config = dict(
    n_layer=15,
    d_model=64,
    n_head=2,
    n_kv_head=2,
    head_dim=32,
    d_mlp=128,
    vocab_size=736,
    activation='squared_relu',
    norm='layernorm',
    norm_place='pre',
    norm_eps=1e-05,
    positions='rope',
    rope_base=1760.0,
    rope_fraction=0.25,
    qk_norm=True,
    attn_scale=0.269,
    bias='none',
    tie_embeddings='early',
    parallel_block=False,
    extras=['local attention windows', 'gated attention', 'exclusive self-attention', 'value embeddings', 'learned residual scales', 'capped logits'],
    init='uniform',
    init_std_qkv=0.0825,
    init_std_o=0.0,
    init_std_up=0.0825,
    init_std_down=0.0,
    optimizer='adam_variant',
    lr=0.00332,
    beta1=0.9,
    beta2=0.98,
    weight_decay=0.016,
    lr_head=0.0155,
    warmup_steps=274,
    schedule='wsd',
    decay_fraction=0.772,
    decay_shape='pow',
    final_lr_fraction=0.0,
    batch_tokens=[8192, 16384, 32768],
    seq_len=384,
    doc_mask=True,
    train_tokens=136200000,
    steps=8418,
    dataset='wikipedia_en',
)
Each number is 200 + 30 x the weight over its row's rms, rounded and kept within 0 to 999. Layers, rows and columns count from 0. The size before them is the row's rms in percent of the matrix's.

# layer 7 MLP up, 128x64, rms 0.268, rows 51-127, columns 0-31
100,211,197,196,237,244,208,204,189,171,180,197,230,160,217,182,170,124,206,213,176,252,189,247,196,210,185,164,141,180,156,201,219
101,203,186,212,159,202,197,213,202,189,211,191,227,187,208,189,189,278,195,172,189,230,188,154,200,204,109,274,243,154,180,213,169
095,212,150,281,175,249,178,200,248,248,186,179,219,213,194,224,224,190,194,167,196,195,201,217,159,261,191,163,230,234,207,268,186
100,215,172,181,241,196,186,159,254,187,191,171,237,185,167,207,207,169,221,211,166,201,193,220,193,151,144,240,197,189,193,228,209
087,182,193,191,179,213,218,159,173,179,165,215,230,180,160,158,260,194,212,200,136,203,202,254,143,177,193,196,187,172,205,179,261
093,211,154,202,190,257,204,224,258,212,162,193,204,202,162,176,239,200,211,217,195,187,178,226,216,159,177,179,224,178,174,204,195
110,239,193,159,208,172,274,196,202,194,194,223,181,191,233,216,207,266,231,231,167,152,169,189,240,159,204,215,163,198,150,280,192
101,187,179,164,227,239,195,187,267,223,175,216,187,169,200,174,180,200,197,208,168,168,232,186,145,201,179,271,160,216,237,144,191
111,201,171,160,254,259,183,200,208,198,216,186,208,136,200,170,206,191,198,218,197,200,264,174,211,187,220,217,206,148,176,228,159
102,239,179,197,204,223,162,217,203,239,220,278,211,175,184,237,172,157,207,191,152,204,205,200,299,171,209,195,204,201,190,219,199
096,199,168,200,242,223,177,175,212,211,171,232,274,206,168,249,205,258,193,159,183,235,190,183,198,152,173,247,203,210,196,238,201
096,206,186,187,245,223,263,208,211,197,218,163,266,196,183,203,209,228,228,180,171,188,155,211,131,171,230,243,157,181,193,200,235
098,258,204,208,251,168,161,197,210,153,217,172,197,193,189,207,216,179,189,172,220,251,207,203,197,163,142,159,181,165,179,206,202
103,202,174,209,217,201,194,202,219,155,178,192,232,163,157,133,230,183,196,205,174,153,155,222,232,151,205,257,218,196,215,163,252
095,227,185,178,187,219,207,213,255,232,250,217,236,193,173,189,188,236,217,234,224,224,196,203,156,162,236,200,237,196,189,163,197
094,217,139,225,213,209,218,183,222,208,179,170,170,175,195,163,290,232,233,223,168,164,170,207,215,225,206,223,250,199,193,146,156
105,242,219,202,126,214,187,163,208,216,209,195,186,179,160,205,233,165,170,166,185,274,200,219,243,149,180,230,161,211,194,170,157
131,196,141,239,218,216,261,161,205,188,223,184,206,204,184,255,236,247,227,171,155,218,194,196,172,196,212,239,175,168,140,206,222
090,212,200,150,191,196,231,184,175,164,238,234,193,187,215,158,202,220,212,234,171,218,193,239,153,231,191,260,221,161,225,184,226
102,227,217,181,216,250,220,151,235,203,199,211,224,171,166,207,173,215,233,157,154,189,219,161,196,219,158,182,245,197,143,150,194
102,215,201,160,197,206,221,167,190,187,153,210,208,186,184,182,235,275,210,170,200,209,147,198,186,223,153,235,240,213,258,187,232
101,205,185,130,242,230,175,195,240,150,199,192,209,166,213,244,224,212,266,167,125,212,181,164,162,217,190,203,194,170,165,234,202
098,263,201,241,194,196,244,170,220,259,191,222,223,172,203,215,230,199,240,183,208,209,172,144,173,197,223,187,227,176,175,164,166
111,238,171,255,191,196,207,215,188,154,191,197,161,187,181,191,204,208,204,213,189,164,201,193,194,187,164,189,174,227,170,267,207
096,178,163,168,201,254,227,218,227,220,161,142,179,161,127,198,209,219,191,207,214,150,217,192,166,242,167,203,199,202,232,209,188
112,258,149,165,220,158,216,200,193,214,122,175,200,204,194,155,217,206,236,185,159,203,240,198,207,211,211,206,242,194,219,172,225
101,224,179,211,173,165,225,177,196,220,169,217,217,140,138,196,225,186,247,165,196,184,204,189,196,208,236,225,159,170,152,162,279
093,206,177,219,216,219,231,243,182,156,205,217,259,199,223,214,206,202,205,230,216,183,251,185,200,138,199,231,249,190,185,136,208
102,180,124,217,174,176,220,170,216,234,178,226,155,185,137,239,205,233,208,124,203,219,200,199,206,228,201,186,215,225,175,193,195
085,190,184,198,185,220,212,200,232,195,164,222,218,194,228,219,185,241,208,153,187,264,221,151,197,207,171,214,260,229,169,188,219
102,186,205,165,213,188,211,198,295,145,210,197,229,175,174,239,173,198,172,196,209,180,229,204,209,217,160,182,227,201,249,235,214
098,220,170,179,195,163,269,186,220,248,197,229,232,222,210,212,163,258,193,125,150,186,139,200,229,165,188,193,224,225,198,227,177
087,177,189,229,225,176,170,176,193,168,214,181,216,166,190,177,141,147,182,182,218,256,252,188,220,227,220,222,250,188,149,207,229
100,239,208,165,153,194,219,239,210,222,213,202,186,196,184,206,203,172,243,187,165,194,201,168,214,131,206,214,207,205,168,183,204
080,264,145,183,182,227,176,195,191,212,168,239,201,168,203,173,137,205,188,239,205,216,176,257,151,190,239,203,224,145,189,235,196
107,199,195,210,179,192,225,185,208,158,159,210,261,197,203,170,201,232,186,231,162,171,237,157,215,195,226,249,274,192,167,232,237
106,206,188,226,199,191,245,186,209,172,184,171,169,166,184,205,174,233,210,183,196,190,252,175,187,229,221,200,221,167,178,184,180
099,226,173,234,204,259,214,208,220,196,197,209,142,158,195,206,202,185,206,173,239,207,181,169,130,173,174,199,222,202,246,174,223
115,207,202,238,134,216,218,213,220,257,204,204,194,165,180,208,259,217,197,190,121,174,148,193,206,215,212,158,226,192,163,174,279
100,209,224,200,200,247,169,173,213,220,165,188,237,168,157,191,181,228,185,164,141,185,226,230,186,185,184,231,237,228,170,237,218
131,223,147,185,205,203,197,188,228,210,217,188,200,147,199,213,196,176,207,225,200,255,216,190,119,216,223,175,200,200,170,224,204
120,193,150,203,182,221,210,158,204,232,187,190,259,221,150,183,231,212,212,138,178,247,148,190,158,167,240,206,171,190,134,189,193
088,217,167,196,245,182,223,163,184,203,157,239,233,174,169,234,252,239,201,152,224,178,237,160,245,197,221,180,219,189,161,178,246
098,237,214,163,186,200,210,199,211,203,193,199,245,190,225,190,246,239,210,194,201,197,130,201,197,233,176,181,190,229,182,171,202
095,288,197,199,227,194,159,204,197,183,160,237,197,135,194,269,189,184,217,160,215,196,204,202,182,156,194,191,222,198,172,208,217
106,221,178,150,134,174,191,175,274,196,216,192,232,190,212,253,207,186,150,218,189,193,175,277,221,211,210,173,195,191,183,175,206
108,214,184,191,220,252,224,176,213,244,150,212,208,197,145,251,196,199,205,137,182,204,182,223,132,223,221,164,222,158,174,246,213
099,214,177,191,247,186,190,161,226,146,188,172,187,200,231,207,259,194,195,187,189,214,205,170,239,135,178,198,208,209,206,208,222
087,205,142,152,216,210,205,214,199,223,214,225,233,203,157,215,277,187,178,222,210,167,232,165,150,249,235,149,183,205,249,176,199
102,204,132,200,140,228,231,202,262,223,182,222,188,185,190,218,185,270,215,216,210,197,185,168,154,192,189,237,246,203,199,156,163
100,251,183,136,175,208,237,225,193,218,161,234,154,169,197,181,205,234,224,162,196,204,238,199,155,169,186,178,244,128,186,220,197
090,211,209,200,239,193,205,202,205,179,241,195,238,201,197,198,196,141,186,173,198,152,172,220,196,238,231,278,170,178,143,214,221
100,211,176,203,204,199,200,177,257,255,228,218,164,180,231,194,198,235,263,198,151,171,227,192,210,198,175,197,258,170,173,251,209
102,197,188,151,249,196,195,164,252,172,167,230,201,196,213,226,198,194,213,171,231,158,197,225,200,249,182,197,189,221,151,247,208
091,251,180,199,205,204,207,171,212,172,156,258,263,169,166,252,204,248,199,175,189,158,153,214,238,232,210,172,241,179,219,183,187
112,209,175,227,199,198,184,195,266,192,182,199,229,192,193,263,219,219,198,184,156,222,147,239,224,212,157,193,207,165,247,157,242
098,185,162,181,166,183,189,138,245,153,170,217,231,213,166,185,193,224,265,199,192,154,195,203,170,206,203,214,222,199,192,196,195
096,191,203,241,178,220,210,195,209,211,156,265,249,190,203,206,205,137,156,204,196,235,180,194,118,177,177,205,191,197,188,179,191
099,210,174,252,220,206,219,189,224,237,158,206,194,173,172,157,213,159,229,226,167,135,181,189,175,177,189,240,196,237,184,252,184
097,208,184,208,204,208,193,242,257,182,224,173,250,192,152,231,172,214,172,197,201,170,263,197,212,172,162,188,239,223,201,217,208
105,246,199,197,251,233,204,207,198,233,188,223,249,186,147,132,135,174,193,194,203,180,188,219,171,214,231,198,187,204,195,210,180
092,250,177,204,186,221,213,194,224,223,203,235,238,195,185,185,174,178,189,187,205,206,210,225,221,203,218,172,187,182,219,167,196
087,269,204,218,244,203,149,164,220,218,225,199,190,201,258,210,231,200,169,188,228,159,184,230,251,186,217,159,181,218,184,218,167
102,223,190,230,202,223,223,169,240,175,180,242,223,201,170,135,159,219,211,219,210,180,231,200,197,222,217,193,197,163,210,245,245
100,187,160,194,211,173,155,218,216,233,221,211,213,148,193,195,210,194,270,238,179,237,232,234,215,152,186,219,136,206,168,244,216
078,265,183,189,210,219,214,198,190,148,206,242,227,196,150,156,271,223,191,154,240,152,175,162,193,196,194,184,163,188,201,201,200
128,182,150,217,165,200,234,186,207,229,221,213,184,200,131,149,218,186,216,200,158,192,172,193,208,199,134,239,225,166,235,151,223
093,189,219,119,218,231,197,164,198,249,146,208,206,174,198,225,217,167,231,236,205,223,148,169,184,227,202,216,206,197,145,181,204
098,221,194,216,196,174,223,161,187,230,160,199,189,172,183,183,196,225,200,142,208,239,201,180,253,233,208,220,178,210,194,198,195
096,200,181,185,203,268,200,214,223,190,161,227,169,205,218,139,175,163,149,172,203,216,280,211,170,180,186,208,211,193,187,254,247
106,234,183,236,230,224,201,200,177,175,181,221,225,184,191,213,206,187,264,142,214,177,208,157,214,116,204,175,226,175,186,170,211
115,238,185,221,196,225,213,210,223,184,228,204,202,189,204,185,212,184,250,217,126,258,201,225,223,149,206,214,227,194,129,228,266
090,236,216,185,152,237,193,167,194,205,170,196,198,151,217,271,162,192,221,183,115,202,194,193,194,203,185,265,209,184,209,163,244
098,196,205,162,195,275,226,181,251,192,171,180,198,214,141,229,185,227,164,195,188,231,240,208,162,190,185,197,195,162,173,180,177
094,237,197,159,196,134,182,148,226,160,213,202,182,132,251,175,252,176,178,193,213,207,203,231,201,183,221,174,187,243,242,210,224
096,200,189,222,224,244,186,187,214,205,132,250,197,206,192,197,221,278,182,190,184,241,203,167,179,224,231,236,238,176,222,155,204
095,224,169,259,216,258,225,178,176,249,213,253,207,172,190,144,182,182,201,162,158,265,193,237,204,188,200,205,163,207,176,215,229
# layer 7 MLP down (transposed), 128x64, rms 0.252, rows 51-127, columns 0-31
103,170,205,188,226,153,167,199,218,140,230,193,163,167,175,227,221,215,228,174,210,231,223,178,165,238,194,192,228,251,181,260,217
103,216,184,178,253,242,201,168,132,224,179,230,213,190,203,181,192,198,200,230,242,193,144,172,220,197,222,247,247,170,179,255,180
098,224,197,152,192,250,211,254,171,241,188,252,223,224,203,182,225,182,254,207,171,225,183,163,191,263,181,205,190,203,199,166,183
099,150,247,143,162,165,209,174,182,191,241,198,212,241,189,253,201,196,210,208,167,261,193,244,191,222,183,182,172,218,282,182,185
097,195,236,202,185,189,274,246,160,193,212,213,203,241,170,191,204,197,217,236,178,174,222,222,260,216,178,237,173,215,213,201,164
093,174,212,168,230,171,171,189,174,185,189,157,189,226,232,191,214,243,226,239,237,217,215,193,239,137,192,207,173,220,188,197,229
111,153,180,197,206,224,199,172,232,188,177,141,190,200,191,196,188,251,247,246,276,159,197,224,199,211,205,181,217,215,176,234,215
101,212,223,158,248,188,192,254,228,185,193,239,214,198,254,219,211,223,223,176,204,212,151,138,205,222,208,157,213,232,238,217,218
107,224,223,189,171,191,235,185,181,209,192,213,263,225,195,238,179,196,220,183,211,190,183,237,208,206,220,257,183,221,177,202,157
097,225,188,173,220,214,215,163,146,184,181,198,217,176,195,179,149,221,242,151,254,191,218,177,179,175,159,253,206,199,219,175,189
097,184,178,218,201,129,240,189,221,163,272,196,212,208,159,187,138,190,171,196,202,193,174,250,242,203,224,190,199,218,189,173,232
095,133,169,173,222,219,234,216,166,248,197,200,213,216,185,148,218,224,237,230,255,221,196,185,173,205,193,210,159,211,193,176,179
097,204,239,169,193,219,154,155,201,240,192,228,156,226,202,179,216,156,173,211,246,168,183,174,202,216,207,225,217,171,196,221,210
099,194,228,162,228,202,175,226,158,244,189,231,206,135,214,193,268,232,195,166,218,175,198,241,162,231,166,219,228,175,199,207,171
095,222,192,179,174,206,272,154,167,224,217,153,172,203,182,165,216,231,228,235,225,202,183,208,149,162,164,199,212,195,243,215,150
093,183,184,182,152,170,254,204,167,210,246,169,220,193,254,172,205,191,256,179,167,193,220,223,224,254,199,203,173,169,256,192,206
105,224,243,187,215,147,219,199,213,197,206,225,177,197,225,203,154,193,215,225,201,168,178,210,235,201,204,193,204,174,243,203,174
113,142,204,181,172,181,197,221,185,161,197,175,224,236,202,169,198,211,179,180,234,201,214,189,265,213,186,221,159,186,219,231,169
093,186,193,163,181,160,215,177,72,179,173,197,185,255,222,244,159,184,227,273,214,215,212,180,220,197,208,208,185,204,205,200,152
102,173,170,208,221,224,187,227,213,179,131,219,202,204,258,254,175,117,185,214,186,158,187,182,207,200,211,219,224,230,240,162,175
106,184,167,205,157,235,212,192,159,186,215,224,218,215,216,241,203,185,285,218,177,212,239,199,183,267,203,194,204,203,173,180,210
102,207,186,177,183,218,192,219,197,192,238,177,178,189,230,219,262,188,102,183,245,251,272,181,207,202,172,150,165,194,159,214,183
096,183,243,158,179,186,243,201,142,168,182,206,217,193,192,196,187,211,181,163,174,240,191,225,159,234,157,219,167,200,180,181,172
110,198,232,227,211,214,203,224,182,189,213,203,176,191,221,190,193,199,230,195,224,197,216,200,144,216,212,183,140,150,169,150,206
096,211,249,199,182,228,197,200,175,184,220,170,164,220,197,224,238,209,209,161,212,181,134,185,215,245,213,219,211,226,190,228,245
111,197,220,148,147,203,153,231,203,256,266,110,159,175,189,176,193,199,190,222,211,225,212,212,183,210,247,214,225,182,192,196,236
101,192,149,182,162,197,197,219,145,204,252,194,230,197,218,263,187,181,194,213,227,173,160,242,203,261,154,202,189,173,172,171,213
096,188,202,143,146,178,201,225,254,192,212,185,149,274,172,185,197,219,158,178,229,173,200,225,212,267,216,201,122,220,195,177,171
105,187,203,184,189,228,209,252,169,190,210,188,181,229,230,234,165,182,206,187,237,217,228,167,143,227,247,158,175,269,193,137,191
090,228,225,155,227,220,186,255,200,159,249,193,180,191,234,212,223,163,215,168,170,206,173,211,146,184,249,219,178,172,240,165,220
102,189,161,209,231,196,152,191,167,173,172,216,203,204,192,203,192,212,202,207,221,230,183,151,209,208,197,176,220,227,261,227,187
099,178,143,219,234,207,194,180,141,165,177,251,192,163,181,200,124,224,210,190,210,224,202,199,209,216,215,184,180,237,214,228,151
091,225,212,244,152,201,200,193,177,197,185,164,208,182,239,221,181,216,229,160,193,210,199,246,181,253,163,143,205,201,152,230,250
101,253,230,175,165,189,158,180,164,201,194,210,180,226,175,260,230,190,200,205,224,230,241,183,251,193,207,217,230,198,193,182,175
084,148,295,264,212,175,213,215,246,176,201,230,152,224,231,220,199,177,233,203,177,172,194,188,165,189,181,218,179,225,240,140,248
104,187,188,180,261,190,214,165,170,163,195,173,234,220,201,219,157,197,149,241,242,187,176,216,186,153,208,230,180,225,195,226,200
103,217,156,195,228,248,200,164,197,157,186,161,237,222,203,206,198,207,236,176,212,259,192,190,267,257,238,196,214,203,143,204,177
104,190,220,192,241,194,174,190,188,197,217,219,191,152,219,200,239,211,217,198,268,159,163,234,210,215,214,249,179,195,139,251,208
109,218,219,131,162,209,223,212,193,183,166,224,148,155,212,204,190,208,209,219,235,211,166,192,224,176,198,178,160,198,239,170,208
101,157,181,259,221,190,186,174,201,164,217,201,156,161,171,246,213,203,176,234,220,208,227,172,162,235,160,239,184,192,201,276,161
118,167,201,235,221,178,182,179,187,174,246,211,156,227,201,236,295,183,209,209,197,203,247,186,175,150,168,224,224,146,226,203,132
111,167,184,207,156,175,204,208,136,205,209,214,247,211,189,149,227,198,200,173,235,259,224,198,170,205,190,156,177,177,252,214,149
093,186,218,219,175,197,184,231,190,180,190,230,227,179,229,197,203,148,149,246,202,200,211,191,238,206,230,203,181,205,272,166,228
095,185,207,167,220,250,195,193,137,185,178,184,204,234,151,212,204,231,191,187,243,231,194,172,232,271,213,187,187,191,148,226,128
097,190,192,214,185,212,228,194,172,229,222,201,192,208,204,125,192,238,221,240,228,238,229,256,163,231,222,135,206,174,148,243,169
103,156,166,217,234,154,193,210,239,217,195,235,250,161,167,230,186,201,207,238,215,254,223,163,225,202,204,196,224,185,129,159,208
108,193,207,218,207,209,225,204,168,229,231,229,203,196,251,171,214,163,192,246,185,176,235,173,204,210,161,244,227,173,204,215,140
098,206,209,170,244,151,227,225,171,142,181,217,176,215,231,175,243,188,172,222,233,187,201,203,250,146,211,130,223,208,226,212,148
089,172,202,198,189,196,142,189,218,225,247,190,189,240,168,190,200,203,143,236,203,223,203,151,234,217,173,190,171,219,206,148,190
102,167,145,132,238,214,289,193,220,169,263,162,201,177,223,177,176,260,183,230,243,161,237,239,229,183,176,200,189,215,219,186,191
100,185,166,226,215,218,201,166,181,227,195,188,199,236,197,202,192,225,172,135,194,199,191,255,218,240,158,191,261,154,144,252,201
095,223,196,163,203,147,178,188,185,233,217,146,196,196,177,226,162,165,171,173,248,163,174,194,208,220,186,200,208,209,255,215,213
100,193,203,205,154,187,180,169,158,203,144,239,208,226,168,184,195,222,190,164,164,247,217,157,229,218,198,182,167,128,190,250,221
101,241,231,235,176,165,233,229,169,192,189,202,184,165,189,162,170,168,189,162,252,239,170,244,206,167,214,206,221,133,265,204,162
090,232,208,204,213,177,188,181,163,212,227,174,172,183,210,138,190,155,150,200,277,210,219,200,176,194,271,239,212,187,223,131,164
116,165,189,210,255,183,183,178,180,195,184,191,206,169,133,178,207,217,157,132,203,253,206,161,139,197,220,253,227,198,172,223,156
106,210,214,155,194,197,239,219,207,162,144,250,213,135,175,143,182,241,222,241,210,213,177,222,187,230,204,244,200,123,214,136,183
097,170,236,204,184,246,202,191,206,164,186,173,160,220,192,186,198,198,241,182,183,227,248,217,199,215,214,224,155,145,183,272,236
099,225,236,194,142,175,179,188,245,238,253,195,154,209,217,197,202,229,185,224,207,247,176,214,223,240,155,201,203,199,204,161,147
099,244,191,275,189,179,243,166,236,212,208,149,221,212,201,151,188,174,167,208,221,186,205,237,199,162,190,197,221,228,238,225,159
101,197,239,201,189,205,226,212,180,215,190,155,181,111,221,194,157,177,215,179,216,206,153,182,185,182,189,204,252,196,249,253,243
094,207,181,203,137,185,274,201,160,197,196,207,215,285,227,170,162,211,193,216,205,198,215,169,201,201,231,172,194,184,218,234,227
091,212,257,233,136,218,248,225,210,167,197,229,195,257,173,214,195,202,224,241,166,214,218,199,164,224,169,193,198,160,215,213,200
098,173,215,173,216,187,210,188,96,191,151,207,215,227,208,174,172,226,187,241,200,214,156,161,280,172,182,189,161,227,205,152,199
106,159,233,199,198,195,168,198,215,170,140,234,189,205,199,254,152,228,185,189,168,246,200,217,179,215,229,228,160,226,218,251,214
082,207,167,175,179,241,236,203,230,212,216,156,146,242,258,224,198,184,249,169,182,209,233,224,178,200,174,189,202,229,161,180,206
113,153,195,170,182,146,224,180,143,231,216,195,218,252,179,169,181,190,228,211,223,240,159,212,208,241,209,186,204,265,210,212,165
092,162,237,179,227,176,224,215,153,218,189,246,184,189,185,240,197,225,177,165,151,164,207,247,213,187,190,237,231,209,187,190,146
099,189,229,215,189,203,173,176,186,135,191,208,191,166,148,189,150,199,249,204,179,180,219,192,225,202,276,190,169,235,237,237,224
097,213,197,191,232,199,187,172,200,182,230,181,219,198,190,233,231,212,200,194,215,179,173,237,200,220,189,237,223,177,268,193,128
105,169,204,179,208,185,238,213,165,179,195,246,253,178,185,205,138,194,195,206,176,155,186,181,159,188,188,273,233,205,204,218,215
108,199,183,226,215,191,209,184,131,225,219,214,221,178,193,219,187,192,149,134,193,215,267,240,228,211,201,162,238,216,206,242,228
087,184,202,178,182,209,229,176,109,227,206,218,171,222,240,203,180,170,226,191,222,155,184,121,214,231,172,169,210,192,247,199,143
097,198,186,224,200,209,171,151,177,203,176,188,174,227,206,241,267,226,197,185,188,167,155,141,219,180,161,202,202,243,249,256,168
097,193,255,189,186,227,205,191,182,162,159,234,206,203,217,231,180,216,220,240,170,220,205,208,213,249,208,191,175,169,196,135,198
095,168,151,209,196,225,158,235,198,223,166,198,223,177,155,223,245,194,156,202,198,176,188,168,195,165,203,207,181,219,233,172,230
096,192,232,153,229,178,205,216,158,191,155,231,246,230,171,196,256,198,228,213,231,193,200,214,258,223,168,175,247,144,206,175,198